config = dict(
    norm_eps=1e-05,
    rope_theta=10000.0,
    qk_norm=False,
    parallel_block=False,
    lr_head=0.00479,
    decay_fraction=0.83,
    final_lr_fraction=0.0,
    train_tokens=478000000,
    dataset='wikipedia_en',
)
Each number is 500 + 50 x the weight over its row's rms, rounded and kept within 0 to 999. Layers, rows and columns count from 0. Numbers have three digits each. The size before them is the row's rms in percent of the matrix's.

# layer 6 attention output (transposed), 768x512, rms 0.03, rows 39-52,103-115,166-179, columns 0-255
107:486530580443431621503488514589527448439566535477499589445531424475403583474464534400459566467510537461525552485521531565470408499503515552532493400452536588467534460539532505501437539522570414524499457438381517539588489529473512480412502553485422541516575466508448455521540515430516471463493487607484491455559438519490497496424472546513553445548508520468597522384563477493441466495460510509461471496568511601614447568526386511518556503551428557529498421493509532377476475586521545456404445514498577494422502499430575531629565619446437519474489503402430500545496442525485512452425523592547508453502397502571488514436462409426494480488481514553525498555482666594479432548492523447493474478594490428586564474480480523568586539489583396453451483453514429507573494504473558
111:424530498534517490483466523625494502523553479542543448479530452506463542504499473583522510508559470549476512504422456552435403401562341447474428460427546551519612466571527465513481533387472507496496562405414487437480548515539454565498555468453563500440503499518511464469489553454612446457503451491521464541492436557471576488597522513513479438470514474571512521477424482531460426483443436535574538419506494558497510546488458522462486443440437530490498486529446517502526498444577525499421403552412537476440463467562438462482589540426457526509503509526528457474573341454421470506454485540508527552542438507409444466548526509543541528565527460519453474496506553487645486466499443544538577484543443434565499586517446422447576531596548488576469504498606463483493495586525414
118:503545507489618566477469632476461452481416462516513489424495539498522439444529457517492413496514417497443556468475550576442511573539469528615528433426384523471404500458588562511466553501600491541490472435546502409421492406595472460487477532490560530445577523508406469554502534529543531481564470499514565558498471421451504552480472431489432501511521488523516526581480502595507509562517496476545574549378384578503539485505477460467523540496461443476567512414461593591548476556524517469558466457483562474529480516470533555523636599467503485385497460427509444461526570519427527491480451489543416459492553523481524512576539535568427473487490456428403519502427540540516527500417525517414524509411467457464470551513518556527587585524409496476563530540474510496617683445484479
113:585427545470469521521466549536508488681520461579489529447500485530529475540515564498477461559542625496576589481494457365441484504489540467521443505501450477509580463503446574500545553492495513450437437643519525473436500401412452540490566457573478513533398534535429476486439520476500446539520456521472397485497548512532538422449449462560550538530414482497414542471490479537485580563509526494476553509485525538475576460491474525489556499475459508462593490487476415572397587510489450549548496495540618564471364516560512425506529544475451510463459518493517531552586456493449511538424542597482445373446493499588554476491516471473482540452465468563523431444488618391480514449497457490442426591520463561521493544541532525430510480503435496463523496482598604462486494457513561
113:541528524517410493527432454517550478574499499449492483561524510560514483437481433558471482533549495477498548509525527492415585477430598478470481564537473515447536505556537534505586500436497474524560521541504603514547404452591477544521494465420526581406434563468534486519536491403556525524522524491512480435438613411480569534488499387452647476579421541426354532536510483512488432507460552621503513541457505524461485528543453499451631518552526444555525608536472482555444472410512522431505404448427488517515516561535552596656486525533523494472486483471542545426508564636497531483575572505483473617384544562459573446517487518516562522471534424515441530539507415458537501445513511445540516575532423513552542385502519563528456496561594570452474477644485524537520443451495485
111:455510455524459394505495467522453524449460549601530517535554602488446441492495533464503514452588522600581550541535506425523510463502466458503564455509553545519399466481398544433548597484435470478553446533492535456556599516504516487536475480589637446469464584525518481393444441424516504433536519521534405569469414537517477490490530556492554443456494539412476488504456526553532452454441555482514498432437575400412500527535439534451547514455509483444464552534428509470537560480520503543524423442503504487540563491521436572515520458457623443409467539507479413473385458594462522460422595607481491578514500514475577460484538482543528553499462548452450449527492543535477516497470501578490521499660427496483542499467477633456392469464583524597532438437520548552568527476500454
109:539519502400547496477552441492443493501437513576531536468529470455565557448466460557485485403567475442514549451552454539550487378438485459492535445487413501549532503513442497497367532593500493500478440528554450530453491464488513437511539475417514481537414474531520501486480427518499508393536548590469501488417534478569480508560550480561402456558537495485478479527468491418490491549511512496454482516485574517517562476483480524567506432462610493475510528456456486496481577578436513398554536358410489516457519451474531480480573579468566534546555360532448486445524555514434514527452378473429521487599582548573532542490508556492542544474521540476475597429456395369432391505505526474517471424448496476474473594520406386484492517504475476465585504522543494524493484498447483
108:608463495501410468527477481444469568506405448510564501474471506540485519487435521534526572523498641421488473566525550548497498492487529505544489499484487510488629532500514494542494568494509481505467461608474497529548486449622508552548437500631498487495462487541514454405611515460538452576534533459566492525465414453444416485561455548532532518590486441543383475519514535500518574499540444350520423475546519473532579462474488404510438558510456605382554443487537506535555527510481534369523557523521584572480499533504427465491493476501521448519530452530528484536545429405462544514567437548589554506541453538550462523573505461523513471551484552521443457541554503479527560460410501526472549578533449493522468440464510516466504539406433534618510434437516487506509428516616569
110:516505531515454479516500558526484494496466528463515507470487662480513545623420441556448516382471544438502439544482492444436424569499460479513487500457485422442538469441465544481403537475493482420404490497469529465506506444482492557467513458482468636439414494518518567503436529474546495455608499529500463510476470524542412537469466433576558542443427468509424564558398456479439501546519544511462540494485579630497585481464447499495467473583437472535534600508451429480482504483532533510505525484518476544490557467521455529493561548567456548413484598444499534509496512509462539540512505465475593478537524543546502474533491587502567425482506491489451487529524507507468534524473444600544398568558488538524502546493535447667494565562435586480494559547533477522558398402481495
108:617493460507560511420478471536427420485443605586579465466517453476519487502531530464532531451507475418530474520424532564582490443568560530486408531509551629507425556478519480508535510403474471578516508474533519478523462480472491477507454519489447475507372497592494527535405485594504463535599520510485588474427474526479437521485521525530515580574531543592447506470440475535492482517440585486508473533434496485449585446460554424431542421564511471563520465518470481522551444558575566418597476517508597499596478514554465434558508536459574433501454524466515556439504523426535545490501512538431573417506484521494506521533546545588467413531515411558437532452480586473505413440473514502492533443473510522348488509468496486495478521460594514463558491572529421497369510493535569
111:482470460518371495455478401468569547509551485460545529527432459470477543471515471509533555485515496417490477476533510491459468537446481513446564506492618546449451502482487383545455508515504470487532531486639453500476465526513491476566491472454495575471560566556469569477532509429509516522497537433480475547495516380462455468508526388586481488451465523574534429467548495502448538538465470486546528426514527460446608497397523550513472514500520474416526527602495573565459589457465518510468548318512557506486507374533533535509509468480516469377559488505497618446542493455510559457621532507562525592506467415469540607447482544497512533568445504528462615523566528443466491507456494484502508506519450502540538510556464560532500514585493562435514426478523535555497402541545437
108:534465504495421526540512548544489454484456467467436467420516552473483493551524482443446493492448507458495435513581459523449484475512562574510545518500554512499536490414549495406516546447431492470475467427524430610490430538462458547483554518565517535547428402464529552507480612560505523477542555450544435648503507453545541517512552473468545423554509468548511499464561575465469438464538533508451535593562541448561443561467580508498447534449481464556544502507501550513466439499582526512466448456514445420431457471559547435430441500615467467573439498538377470509467554455487471424457534567493507446473492508512349508512577455473480472440580557589506457489426589471433431459540447451500496511448468536477438475430515477549521468507530548412475528489515480488570453463586433
112:476503530496567527480470526529492520488477549475526488477494478532436502464503486506460449475434489441463558587459499530481493505494486477473476375572560525500521476482495464513486521454436552487491463475511616540592407625474486484518440569471485544551456420515497507491592488439501507477587462484512492509532549537552505572525421469533482501487508552508443439467544469595443464570513524583509491543513490502568431457522574448482493439474523532521442463467567553467446414486535382520483556475439530516460545515533521528527493562441625565412530484504488520410494431500552428480532444511472465593561523472519532511576578486557529486504521507585552542419468565489467471439571467486513452467514591517443489518497500533532502492477494521570450589475480510446557564525473527
111:497438476490469402434415545516547560488527553588564554556436564506492493491441411492510475459604610546398509445483501579454484592526467435525446486525543466466451544561435500424538519500510462506562557565490548575424461590481507505484625519467538518522449574575492483382494513447470511473446566486476465563440512420465433453450606455514571431505504554474576508530488437454521430467510482505498522544473535492442554474555477549484531501413549449521457561464578494445537503502515551430426483594585497546465488477515567523639527472518538468457541502486589527547581544500431495453547470532490542458519534485427490549509470435536497482463523616473457548565468631458618498510553489607438481459491519498410513566559546443465460515437533562496458515502550482487504470488535535
097:537417449441463513511472452525434506590520520489452487589576584474494483469509634467543525456521471483422536556516500459492534588484468425494519454556393566564574571540304506501483553451436531552533512544546504441410509512519537559469506565403537514549471550463493487520522497516484495525513523525574476501522479495521573594580544554591461473436500527459445506590480574452474523495571471431541539452437502435427484434468455503402489518563513451499452477540442523545586620465447460516522501401467504428534535458400502448431455467440532529552494497476454560453598472472447510540513503467471560546471535440559510416526495638578589559504514469531531546583491499496522492606522526597467470440501536443511504562481518541533482526456528538501584517527472560526497501536474526
096:552497507448592490523506472447513458532478480511437445494557365556506548435471513512525498456558459464497477429492527586506483510509571604604455439528477492587528529504516483451501555473597469423510571421472516603549531462511442406506528458598471457506512406612477527553497404531499423468415467453542493557486514470534445533431404554504549548522549525559533491513467471524502495517534464493497440507544482476546538552423503477565417449485559581503511593447461456510458471505412464552524588451516509466489471528413438482420524440471525587477373533501472543635496599521558527492450537468562403488485562504603549554561535508539504507441459517484386514609488430605437419468488572545459478525505466506514560445412596482602546421494500564445476527515484580524450559510436484
098:484522531517476489502510459545514499575526481469507517434444463509499513545407496513439544512473493485439475508434499532527443388551519478366464526494408537579586577528467497456493532410573593480584547464536517521490530547423490508496502413424500465541509536529459597539504539448564465531565445478461517481489462468562398528462489579515555543574476424463492496460491507587548625513474547549506508595522505510446525387409532484520623531447545543505533513524587518427527564513465499514456663542537532476512488508426531458461368432496555538560492504600372554610569500480542506516467535593403486476479468506487528487504378539527498509465492508450428533540585446488573388473440496510565531499460384470540563458410503483487489488473489499495531597487458564456485515532415555
095:404544507508593506454387451486521564486541524482511483513559476544419491469487497474487453629492460500433482460502593520520432474539584392556482482404491461433549545533421437533380474477427435588641502397502454533489526450571514481507534444526615475608565580565462537445618519468516451580582439510603525573460596458566514554500601579440514482504478506433577400535495513565499474444445445445572483584502547490531447539521405511515484490461455470521469449542400563550421515580496570445554572501518487571458513484471389494508462467495512557505527454443477418450483433514538521527480481409511522501466533486513472535559560525472468516561479543547500499568408485501442450509535505523487494445472412531533473539410451493488565501554508547480466577450505489473550544567487486
099:534472483422527500476501434435539514446556439548552632562554572439468483438483529512454507523465522486407434399520408429541525614512457471499478494512465513559414526452437475443443459499516460516561510499469464516494482494467549656515518492504500563514476430537441569565443411491404403514500446520606447541507474500442454506388593447496449529470489468505536548506463496493585507481489485384503502561505532458453583506490529472559526526494526482574592448463484467503452509561546501532454507556498475503460625486576610424491598498520481479505473475471405544537504561504469533492427520427577528390508546483497426551542497514535483441508539492474585507534432452481462418466494469502527438505439432554464565497479511574592482510478531484468565578473501476484429483532385464
100:528461544419582581498473517552367565461441487456464526455408535528533521468488409455481482516481506534581453398551583483476461556521418512512457473495435435483566608466472516503458549476537487496486574539575454501492449452468509438597498552490406419436503483458449395488454570530470479540473481510572641489495568506563539488469580444628497482508453449518495459510514481473480543478622492512533561487445566509452482510436501456508510515474521497504520458420524421444443494609573514453490471520526485526470493453495407444472517579543509598550526510450497539531603590437549445481504480459505488460470494425495547431556469527445494499429591485499487485409534515480411541594490474554522444495575544503546531450555487396479609532517509480475545561532534502464395466506486509
100:462460557522512623566541503467455447541594456437548478474419563417480469470571490492395529503546478496459542452452560426488454586514537500522458539535483445511549500607409450485527477506484518505544506517451522460489509552503399492461389503444498513431634496544454607491419454508389488504497443539511495589502468567510546482540472459507600427540570521453555572465557472512507570494494618513501444565498389498480442430514506546514480428488511574532526546453521456521488444472540516483456538610490531498510394441529430530493493536523538557526540490568537468567488482452483422425474652414520534489377481494512478504554543507497454487514439587488406461456457585473540563454508507510488405573540421576455444550495599531459461538400502517592517413465537506584433550451438548
094:492558513537530450454438466479521522513514563551512454490515532489579533447458477517474526452473453500453457451431436520482478464446492475520414497449537530533465431544494647504543444509409532489459458530464477470462487465484440425504599489455489526508538547489410572491414491567470473458533469401460499513524501598414492453489470416503466521531449395493520519476509475506456507456470427520556461539542563563574436481517503528634460482457498422541564516532400528505477586436458534557394492517537468483520473533481525440535496486546548407570499538486446487467477518543505565576488576407485570488484525540432479448360533424550441381446415473479463556551503537568424392431556411582603417501416527439408522475511518434464349513526574457448470473500464508472507505522492401
100:443413514455622484466512469553469615483528525588438615516543437533419482469496426445517482540446521498480498477495484544506558395490561479606506459510467533537446677572454441484488512513521394520518530606544447428550501465532479559466461499508485527508504496507505496579557432511467433509423550514435540459444504563462519536558545448482455454499455516518520511468547486464460520450523508460433550505558509541464510452511507478515469508410408530459411446530397498559564506510440533465509539539507543509471507460470540521444450394571548452560530482469569514555507481505466514502571455498548615365503475400497518483502470460554423504508476552568594520471491496527459603568521534509538459465539434454556507532520479405445458600519491450502534466584466477472487601442475558
097:523573538464385458547532492465441545462517477540557538531558462532471570439544500474476562490517485492515484479534481484457523526488571525437566412585469430469484542570427478498523440470408464491525508491536486524436576564401430509506548465561415530564539503489435547485460561450542514532509532450408559473505407579502530570509462505429509472474486562443566515430514511480473530499525461440541578456569529567462399508501453453620515517495486447529510591500441523489492542466385427534510508505531460425448503479518459575492616526502514379426503418507598438465487557628521529497498463467521525575539488472510373402449445462526456525476427451488540510560485496498648533584506544512478485505418424487432541492403473501384512558507438501514509513487493544528528571566477558
101:546499488532574608402523463572480491558537454588442521409469559478503498573495467456541393457616448493443495557453542507535551437429488501483464513447514540503453572547522549478545580476525413520397488507517475473525464493514499469497512545571387482498510566526545539449450544538477596487489478504473522502466488530506478597428441445454468519565531414489496551601554530576482463548495513458476469483494463518499495513529474446479530592494520480483484494442426494522429455544478396586492501587477524633520572543469522497432498472513480614534485498452558598502466503584398459448495538580445513485585546536415509453590491515565477602414516463496468527493452548516476454590457584557587506457574519490453549511484568606550478493441508416517571529414494482550492536443454527
094:523624444574512485594444492520476474545511495555536448595531519549529546436464577453553613440502473507576605558518505605581514559468424454544444454513484504551486463594481551540432510555454529505538517466468527422508549561397455624544562549617511510475561480543480569563538501485526506489482530548515536511462455460529406489486445538501527518490457628355444466496500566502526490444515490418528457508429500463471484565518545467556527492497448465501480517591472583450607461628499492533485453545526558433482513511490540468455496471495543539537444485496488454565434512474497498526517527471506489564474545470514512535530456612527583459590597562485507469553525511448500549496517515488550599587524553455567495510551474401452543483498563496503589506460504503545439513453593470
108:523481478522511538505533484441412527449477586529375387529465518501513459508496399488457504484520492511483401425522462455489455415553561461566504495548522475509566565425548489550500476494588517528522512584555541408550512513512443504494564471478582434448508425488532552499520448522589436525432555522587550562479469492487495446499455515431601471561605485577380520554372522407527472584497533576501496452519598557371555603443559490500430445468477500586448439445517468509574488530611546515621398501386534453548458413491493517500519495455470487588524454534471508472494522488569500499528522512516419505462490517510480429477468424483562550521447563501515485395594572573526494534457503449388461489504501535520516463423511445506453496462449467521468515448517526451523512495469493
097:465570562434539422476470501416526521587547481498567538495456429549498505535528502507512551458540492538503483476557444537536500584499484531495461577427571452414551487593435469494496444389494540512476400421544458567476599587542467479541403446514481431534493494502398536483542456516445533503460478372482547394498499475470471494469552445507421418504590486483548615493458494503520429508446460574583468554571511497593503560528448475520576453561524467433533604537508472492460542453430482513496487470510382499490465468533497461561571427608646561520491634395505502607505477424463472490556484504501495521432545473465501476491550472458539503510481550544538448473468622429458571484519481460407536541536599490453523513525559495469461512509412495510486536549402478494546419482500508
107:440441457500493469473503453497531503412471442547485461548512506510470448453475517478508504518507550485551542527473472444492531496526487486497456434485534476414494477573556497506530447613491530494572458493526493482537483393465485507511468555459459594483546529456408583464475578470515524570458467439489560445418521416486526548522484492504450430570482453467461451435575460486497531430470498484603497537448460459498541532452471507549519510545437534533469453576490516558552484458473606482410551445478570576470493494475501526442485520437546456573418507556429498501513475507558515393569483472493421416465548511473459501557419534467500525524467500513558532545492580605570492454497459446446584411491387539449457509500398436408609580534592445443534549403565474489460487590560525
108:537462484570464479487436506500562492456496475500506548450468545470488478592478440427488513497414537496471537447580480396586550480526669500427571495500461517458408538445524549463501522556449505518510399514492443434421420495585438469531495569462399563494513511410498569502500481459483373489503567494458513436493437421502444474503570533423596473465474551523451443392643509454440552495502456571447494492473495518429461545455445549490469562482514506592509503483466506446449557479500430440468503527446511491458572466452497572464409474452442425481591432472527514529507408504428475412564504409541522430578444439425515569506446534454588513465565526482509479481526493502575462527535576531489488486496543500531475460407438429476661465487459465551544534424473416507516496557510422
097:384528460535462469501475525545502457333447493436502543447501514455519487449523513515519424515496498463536519431533383484416474545476485482534536631459479561480545476496508578521497489577497465546566455533487513471546520558421490537493415461522427519527468452468486493450464478546558473396479513510490506458569530538491597456493443514544485460502438472505473459468498449518535472527484504444546548566418501446513524489568553532410519457515433542465590390545434468529525453436550526366610511509456507510437510543576516474521479398471467511528455502496528526457417414459404636572589462496536578526561556585509458595472553501488534499514421504474515492462478508472449584614444541572492543439420498484518487460521505424508490419608541545498516517431542521535540479531523457
112:498486490517555443500601477472459484486474513522443548405484484444497529617503432514498490411522460624539504565528523552518471606553437505510530564630426444535451484537475544592548535466495467531505597492461453543457614566496473494515594487496474461515529465535509595427454516553504470470402513450470472556536549441500450475542571588558432505461564529490528435600500512451456547547453581515410426420411434473444528506509489469527494557514606506504548554532500451481466517411521438470472548593486481512534536469449437414512537463589557510502494461452519469585527496472449449523542551476480481507463523483408544543528534511469472544446436569503415480572460544521538530398460465588370567442506429451473467555543411585422529501466551469536505505441527436539431505505583557
093:501481572504477466511499552518522580531524547443599559492447460536445542567530513570480531506510517487514491513468545447511528473516550539454523464464480466498466575487434458522531472492477522508513474488476485457439507539501544389533516463394458513501476430405463469572528472530500492560426482516477504562377483439489647554512470512499473502432551466437536482515455456519410513523447490540508427504507541450544495483512521538517529539648467500485497578507592559494447436435498507521404473415409413511471515431528431529523530536424485620483503537465448455516494461463482485409546479561566463510488479457504574596503498535432567509469462498430550485528536495496501488484450486618473530504491566542427444570625540564572556417467489500552545486496448477520579512465510485
106:477589484511449468444502555567401485450525474599546486516563521466523461464514491485520582485546436546495521492506569532538532540434462540576551487533570491524472523522466494505582412513490450535492496460535520581521513547461466469439537592428441545602457543532502506441478486480502583593470548472553543508529543439504418542536566587449449470548447557540536465523513476418550551509546449435559508556467522416437527540431573395480485472486501502466508547483534536495492502471454511506510488517502519446447545437463457482464540493496499500511527452460469455488556508562414446534419512547508514494420579538427415559497497489537514581490569395527524444483494555442544526456465516468449515364512391503359513480511583553442472471569549513476469544493449510627550561602489500
096:547480508428450511539443505467567552503507451492406444479499439484504437513573530475550546581556526444523537431444483482485424554582537528505514504528498527503463498468555477496546524377512576512568479486480534562435469419501619574512508506539439543520501516579606523438448438512501520527473473425449378540537443487465514453531470486531539542490528487396503529470535442352438546508355487472479463463480574528556513486530532499436508479459589410475572473363455514509385606482577458511575548521518513505562447485547546442439474519449495475465531523506440484531470550476568478520402523491568503510482448479473489466468488544521475445482496521508484588540482553533427487433549497558485465501437478535466526460470513360457447589483531535437500527439525519424494518508497507
097:495477530539465481512515466508532477440464457367481451471451419459492410511500596506511558559403440532444482494496531537506386475506477463582485537463457514411531564442492600479500544506532457533467553525489566384585546539452533561565459552493490488388543486405390521536592521487468464421510585428462525478506507488474475420552466464484551481562486476475536489530469493490444441537598536464524519517437479499512518466449562463425399546544483470583486504565573446491505481446431478495427604428536512545464491547536573435587445553540512588443404480511523505503501515480491497377554624387542498473475508421523507534547507518549581599502534561534509491437495514585478530439449518434510596535470449635524528469547504541475490551412571475501573506549501466494563533493487456
107:451465500487550402477517497479478425554537519574472479587514546471512500520547546517443516475594493488552467424535539543545509467632449487509468496507527482433535429575581524491542500535515459506403468454406432537493472462444475414562541523515465457533535561520507469406503467555479480482524499512521485518545564455524455498483516596459551540591409531591470576412498524496554486432509423553437439540481476536452480484568494589502490480438548441460488488473526548507492552583485503530494464598477482510507572397456414432556599464506457534554505469537547467528430501488450528483619558523614488510562548462556527501538590505582545512516438570469471486429496576476450499628534538500439484483448545499499515470459410474477418517455469493479408553526398573547571567574425589
104:507586503460509535547438449578424481568456563415443523497504477479454576456494357510498523511580536482530482526508534345569472477527458505547438594441553535492486524462525496504376454509582511487396528462489499484487594421491531543483528471477501502450423419467578499470364475596484515546501489429549392449555598567533451556481490430542553470505553414552355486542579433471466502555483441518589530525473537476498506573481442431522533590466421531519566602463480431539527517506514502558628588463549541484479504590554565551507580490537550586467496563506509501512555462511482496552447483522561481485435507570549502424472477500574458483565551546517423407530567500414503528539506430559588470498429464405531529450448534479480421629500464510526513443466519421579442534462586507
096:454572515458523472451588528452516458439576370455459613441475603531532487616486473519594460528530531477468484529503525557486560554585505536511523448502574554481475496551562560537454586428391484482542473541499539488526477438447545434443441540601469465486515508508628524497447512561486538503546513608523502410446420546440499441482519476463557495475518492514566546517484530509477525447535537555455514511480587547444470524524565542524531486462478547540503555488451477563412446525455541522487469454550490525569560549419530485583502516410504411504668641597567480505510550506483441417399483531445537534506465561522547446538473518409516519542602486450446550512549560513423508459587543358493574485529453443492471584491467589504487483514475504516493504458416556531455532396521538
106:508388542479471523476608480464537540523410526554500472499513445505537535492515507517537464445550506514472464544448536507385403488567413397402470452483442564539417433518546560518558488538492523388384531479434379480472566456409428478444472539448470502553469424485490410539451442548412535484510462446546476554545498479499504624473530511440471416429498427400531500422542485485484438487467436505425502519537482544556567565524525550493459537518559491511488426527516482490590584426496494526533462505502423431511456494486586488543511592433483426534534454533516461450562472465472548488399547390409514488502576506557488496591481514468549387342492453492495470466488496518563503445582493519567511433515425549416474500526545401485513479455540494416469532527522523477479527627528567
097:455379474478536490574497551510505578528513394446470499518460481522535499539526591463464549471477497437474571464591544502546506467473614445604483542444504382510517537500492512403559516528562541417524433530554482509480417566485466543472500505582449406458486449540576567583546515504452485452497437509530473566517545526502534484496485435529528494524483519483598496458580435514568539411510441511387458493539524540597527546448445502542467490465554508608487511446408515531438528555509502576467443508530471468549393451591509545537485517489447482568485508601509438458491462478487494440529529468519646562522549502525442402507592567563437557396504491442493537504509462524550433389509488586462460390572500495512490505365455342557573457482609460461454510512439507465502457495491527
# layer 6 attention value, 256x512, rms 0.0334, rows 39-52, columns 0-255
106:520428567511429420513492449511454506516482499630559551570524539564500495585575439506475469475525510503528537556419521446526504524531435503578412656479474481450416515564397528545532516516463580489514536588550492540534546350457559465575558478405540512443612522504513531655452460481562511507453517423514515528453442500597554453506465473497449486555493489517507482519528449530502513538457558453539524524487504429567493526489576443563492468470494522438518413518483506539437386515568455506432476482475467565501439466564548519529474510473486435519466527495494517582452559560445465455511490430477470499469551516470553632345489515468476536534466480517548497437480472473548504472521473500501468529583439558521405446433463549438473430539338479423471494534492495491498563564532428
103:522495532476564504504474483465539524544513541481481444414563552515463528605520630541504546435557473536512476461558467497519490498532619439426571580447481537462395510392532550509490420564442528573519461571520403496503467457601547504470591530582562521521457439497448549526469543503479463438454508540540517517516483465489474508541487508472479469579567444502599517399611535490436582459482577460425454465451593461562563359479429498503412485531491466588470504435537520548447544451504563467542477422473498559504594592529544602481527562503462387512476447490467585600467513578402524486571510584388483550529365567533541467509457529514554551517532432554501486558536570490449526542523426468468445530523514534521415516487539528527460501469517507494540514510551489501538427448520423
103:491405488494461512490526466482521608430541537508508464485487492505542454510597433554510508519477478554564499552513541520489523523475529421552429550433557477361530504483501477508458515429468452490471457645523418639473517483445479586578534540495430429539486444462470479369444540549466541448450542470539424421587522517515521568440432581551432508529426462462410498436516456371471508488494456462498569517546488434491498525491550513411498527523442513447516476533462423500431503498439497538489533501554617548441479422471470456430460457437451536515533544555543428501461578479424571494515582450510511569438573442518568539571512497488564412546481558539520614422503457460410467534535437501460500433599638488489514478520483412490452472518485603584493424471556505476422434539475548
106:546573436543488456510538419473556460453413501443550465404483447440459537553463489513503452451507538513545472544531480539445580560419491535575563496542544452547432514491512518455469513493535636471489403492561479460484546511525410475449491543415498536520469417454551466586573535498585651445433541452504529551498429541461489475543581454492445496484523518384526527612518501555486500521571464471487535525461514501531543429525465609488453450481402394537470555488475575351484566523593513513458482510487537509498501500489536513413524443506473535465507464540468603446525509404483469515538574467499503571527490449423591576488459522548488534478502442428547632548465468621502540480416493495448577507414542532437433418482494505446464494424539561478586532567568462451506496512529548
104:490469546536452482488571625450450488497532542427547482429498529518452549595558574455474451460595495495406515476552516557560455452578555584528381455466548497562472547451464458471485496531529463432489534407463480528545553370689478477490479495458586443518578460505443522537422484573564515511481553540413536597508432494559479519448411472516482510480462501527517437514513445551509473444437446518426507420561461411481482476456501528483532475545493557557433475472508605434431435479514462587471482470458463435491473530506514510451453560515494475403427498458480493487497459447569442571490495554507545422487467504449429487432412484576503489475513523509452586450466516474500517534507624484450518432498446567407514629480556510500541461494460540478462534490496436502491438456529453
105:432583437547531457557557440512584469568514468513491426557552467518510582542448456585524495502426510495480538627517553467528622554484528564677424578524582568547484610482583519500554360493516499519550519508466506488446521507519484504527490437376441506569554501514463480546506528509484485404443620515473472483523529459482444492517494497513530666542512547440491516509528520456502492523518541514505491496454415477482584426549513530488511553476457601504507522557505488548497539568553466561493523512532492515560536568444484538504579522552449517476479466591530557559505512464424449601531532475507496430416564560526459555485489492479489535474543449464477498511483458551447417512453576422492540476470415410501493491449537537514499509460475601567524508592529524499488492468452484
103:470538455525420462561472489521507587453516540501447505589453564529385453502545443482461518547498479515483481506504345489441529540566448452561554512542601571490579554406466505492500501508480543565429426534457590493520458537522498585420528534496425517504357469442484528545621459464508581601401561554483491490488519488450455492631550455479477558614491531522456547489447484566422460498435500373454594413480545514475533568512610473412485600555515467493425509551504396526473418455412483528520498530501447572575612528528546540529443420489526520570559516477415469481490439572506470478464532560580528536496486526550425570414595470453523427503544558512523505547461440592441596565541464432537502487437488552502482546497433534472472444457537515402477503489497513524502539479597467
096:572400507496479587555587579564573442512483549465435492503592482586518450459600464411494528453425434561512496500585595560491425478562447547582478472551517548477557439536499540517404423587510584455485526491562394472496502573526582606594534477441475529603484510465513494456474603488484630536520491514461539527547589426488493508358521472529455526553503612480480510614410522530532496509532556493488556421488434516521461462510496487494521408435400463526464604476457468453472506478500470493507419521431558471479530503481532503500447557529492549551490566456494421489507463504540491412492489554479476530458491594437483475553472506558551528588514495492563574487476449429516584407434486531479511563485539492454451532511405488435538536529439456488504535531430493494560515528478495
104:506482611560496526460411525429524379575467477523533519550524499384474446519585557501488538503489556443453506591448493526424588438522464555530519550540463469440550490505493603430512396539460492554489530493569500557563501446507453436495511522586482482560495466544615476513480570496530471495488427477447369534513547469506551595572534450552489551551511425427463441448513486559590586503563591526540484415515493496385480577523429566486474460561468486501530504552532493562547554543493468547539460426424431480516487420513461531494480505493445508573472428581543491477502580388466559447466503503577414571573564457508584425477554517435492549529521419499488427448530538483471596510544562498481519485394533459489548531405527536447456463514497474477516549444595528500550436564468444
100:450476444476465479491527465482587573536449448467561550508489524442511454426380543454568494488433430591543492502543468392461544449454480460604636409489557497511538568434448503505532436537554493437465453502481472460479568513512540465522429398571492506436556468485449537515477442479447555528447491480529455475542548508533423449449497535483546448432451436392485437493437492513524544438472534508527534519530406446487509539489525498450574506566469502448493525531486544519533413537508465429524488411489461500530472471486538494439518485498454454436521457466486518487522450488466567484470456516588544616518468601529536318384495480510505508530470537493561512567434508461458461511519442533457398537479525430550443477543485459576477363499554551575472490534417562557492409464519471
103:549501444521512502546562529490565532378523519525405469538532511485517515525543492480504601559468568582550523538529510490502508466558538445564448521477519552541454474593449501596535441515407498501539441478567499453503538437532508474378482483501490539513471516525506492500532497461442391583404496582502515449617431478498483478516500433479538416510519513475455627431481439459499544444625597513466472461593553399531469458580454493516469499560498453471497479422541479507434459462481529478511520526473536451536474570424512519542429488538412597504489494525520435504409474499486429491455443490506519517555522459463542448529402490503493513578471439532480474446499495549544519488458509536429481553461541504477501520463490511517608454496459526473487567530486451454478438486473453
104:465380507529499404499464481434551520551459455563474541495515570565427537477483428480427520589482558529525462493583442492495509564544431480453527511521482481502533538553572481565593576568470540509416535603488533521458552537508486465528382461467446530500524556434527500521470460375585459482518392442463458487560503548474535535467601442477532528475517491439524510550601464491517532424496515486468504474484485591540567448515507454558500524516477527390526470475445524568504512421502500575514546467456429491578546499517503537500570571452477519470489545485456389553452485589500586455452505442492590484478500579444700476443420466541529506482483524461546539493412446641488472476458450505423517543529533594489430515507525546551498488503526559419481541539531484514498470501465488
102:500520596572605425507509482516517396537441418600515489542485452494479505600480493445469457477590519583484421460487537482505623513592552462581544450474454463548466517522569602442491505400531439415539511529539428433491422437539563464523530496613431418575503535547526530554533407464530539493464464521543498444517450560457434453515431492511456550482474482485564515550458494479569566468481454404439521510540450474518499458465454447569551599512572402417462516424453538428466515517448520446544360522481393471425524539540488485513566572472528450446509552621534430461512504499457555562515472433525449471513545484478551575546550504548537557480566506332429511499465527489561482532505539486417475467446447413492527475470455479516545471513520406406531539589502522510383431509617489
104:513490487454460459456494509538490432579517411543490490527460472517515607489473463517429527474503490372542554541551524466462605520480480568488484513557529499489481462453522509527529555516492484540566433442459504456544489461485452587513454523512491476503494537450467476541530644497503617458519484528434397553523483618545463478602360553512509578544575494461515519517505500565393531519433599500452468536501422489502433598556518470567523517592569594466413495522561477415513516410624425508497483504440500490480465558488487511521480465442530447514519451528402529473413577479537485435468502492499557588422485523518496483533524499506596411532459462520546522423501472493472518514446580452614491411519503564534442495484558479571522507470495397570502520494493562510465500543539544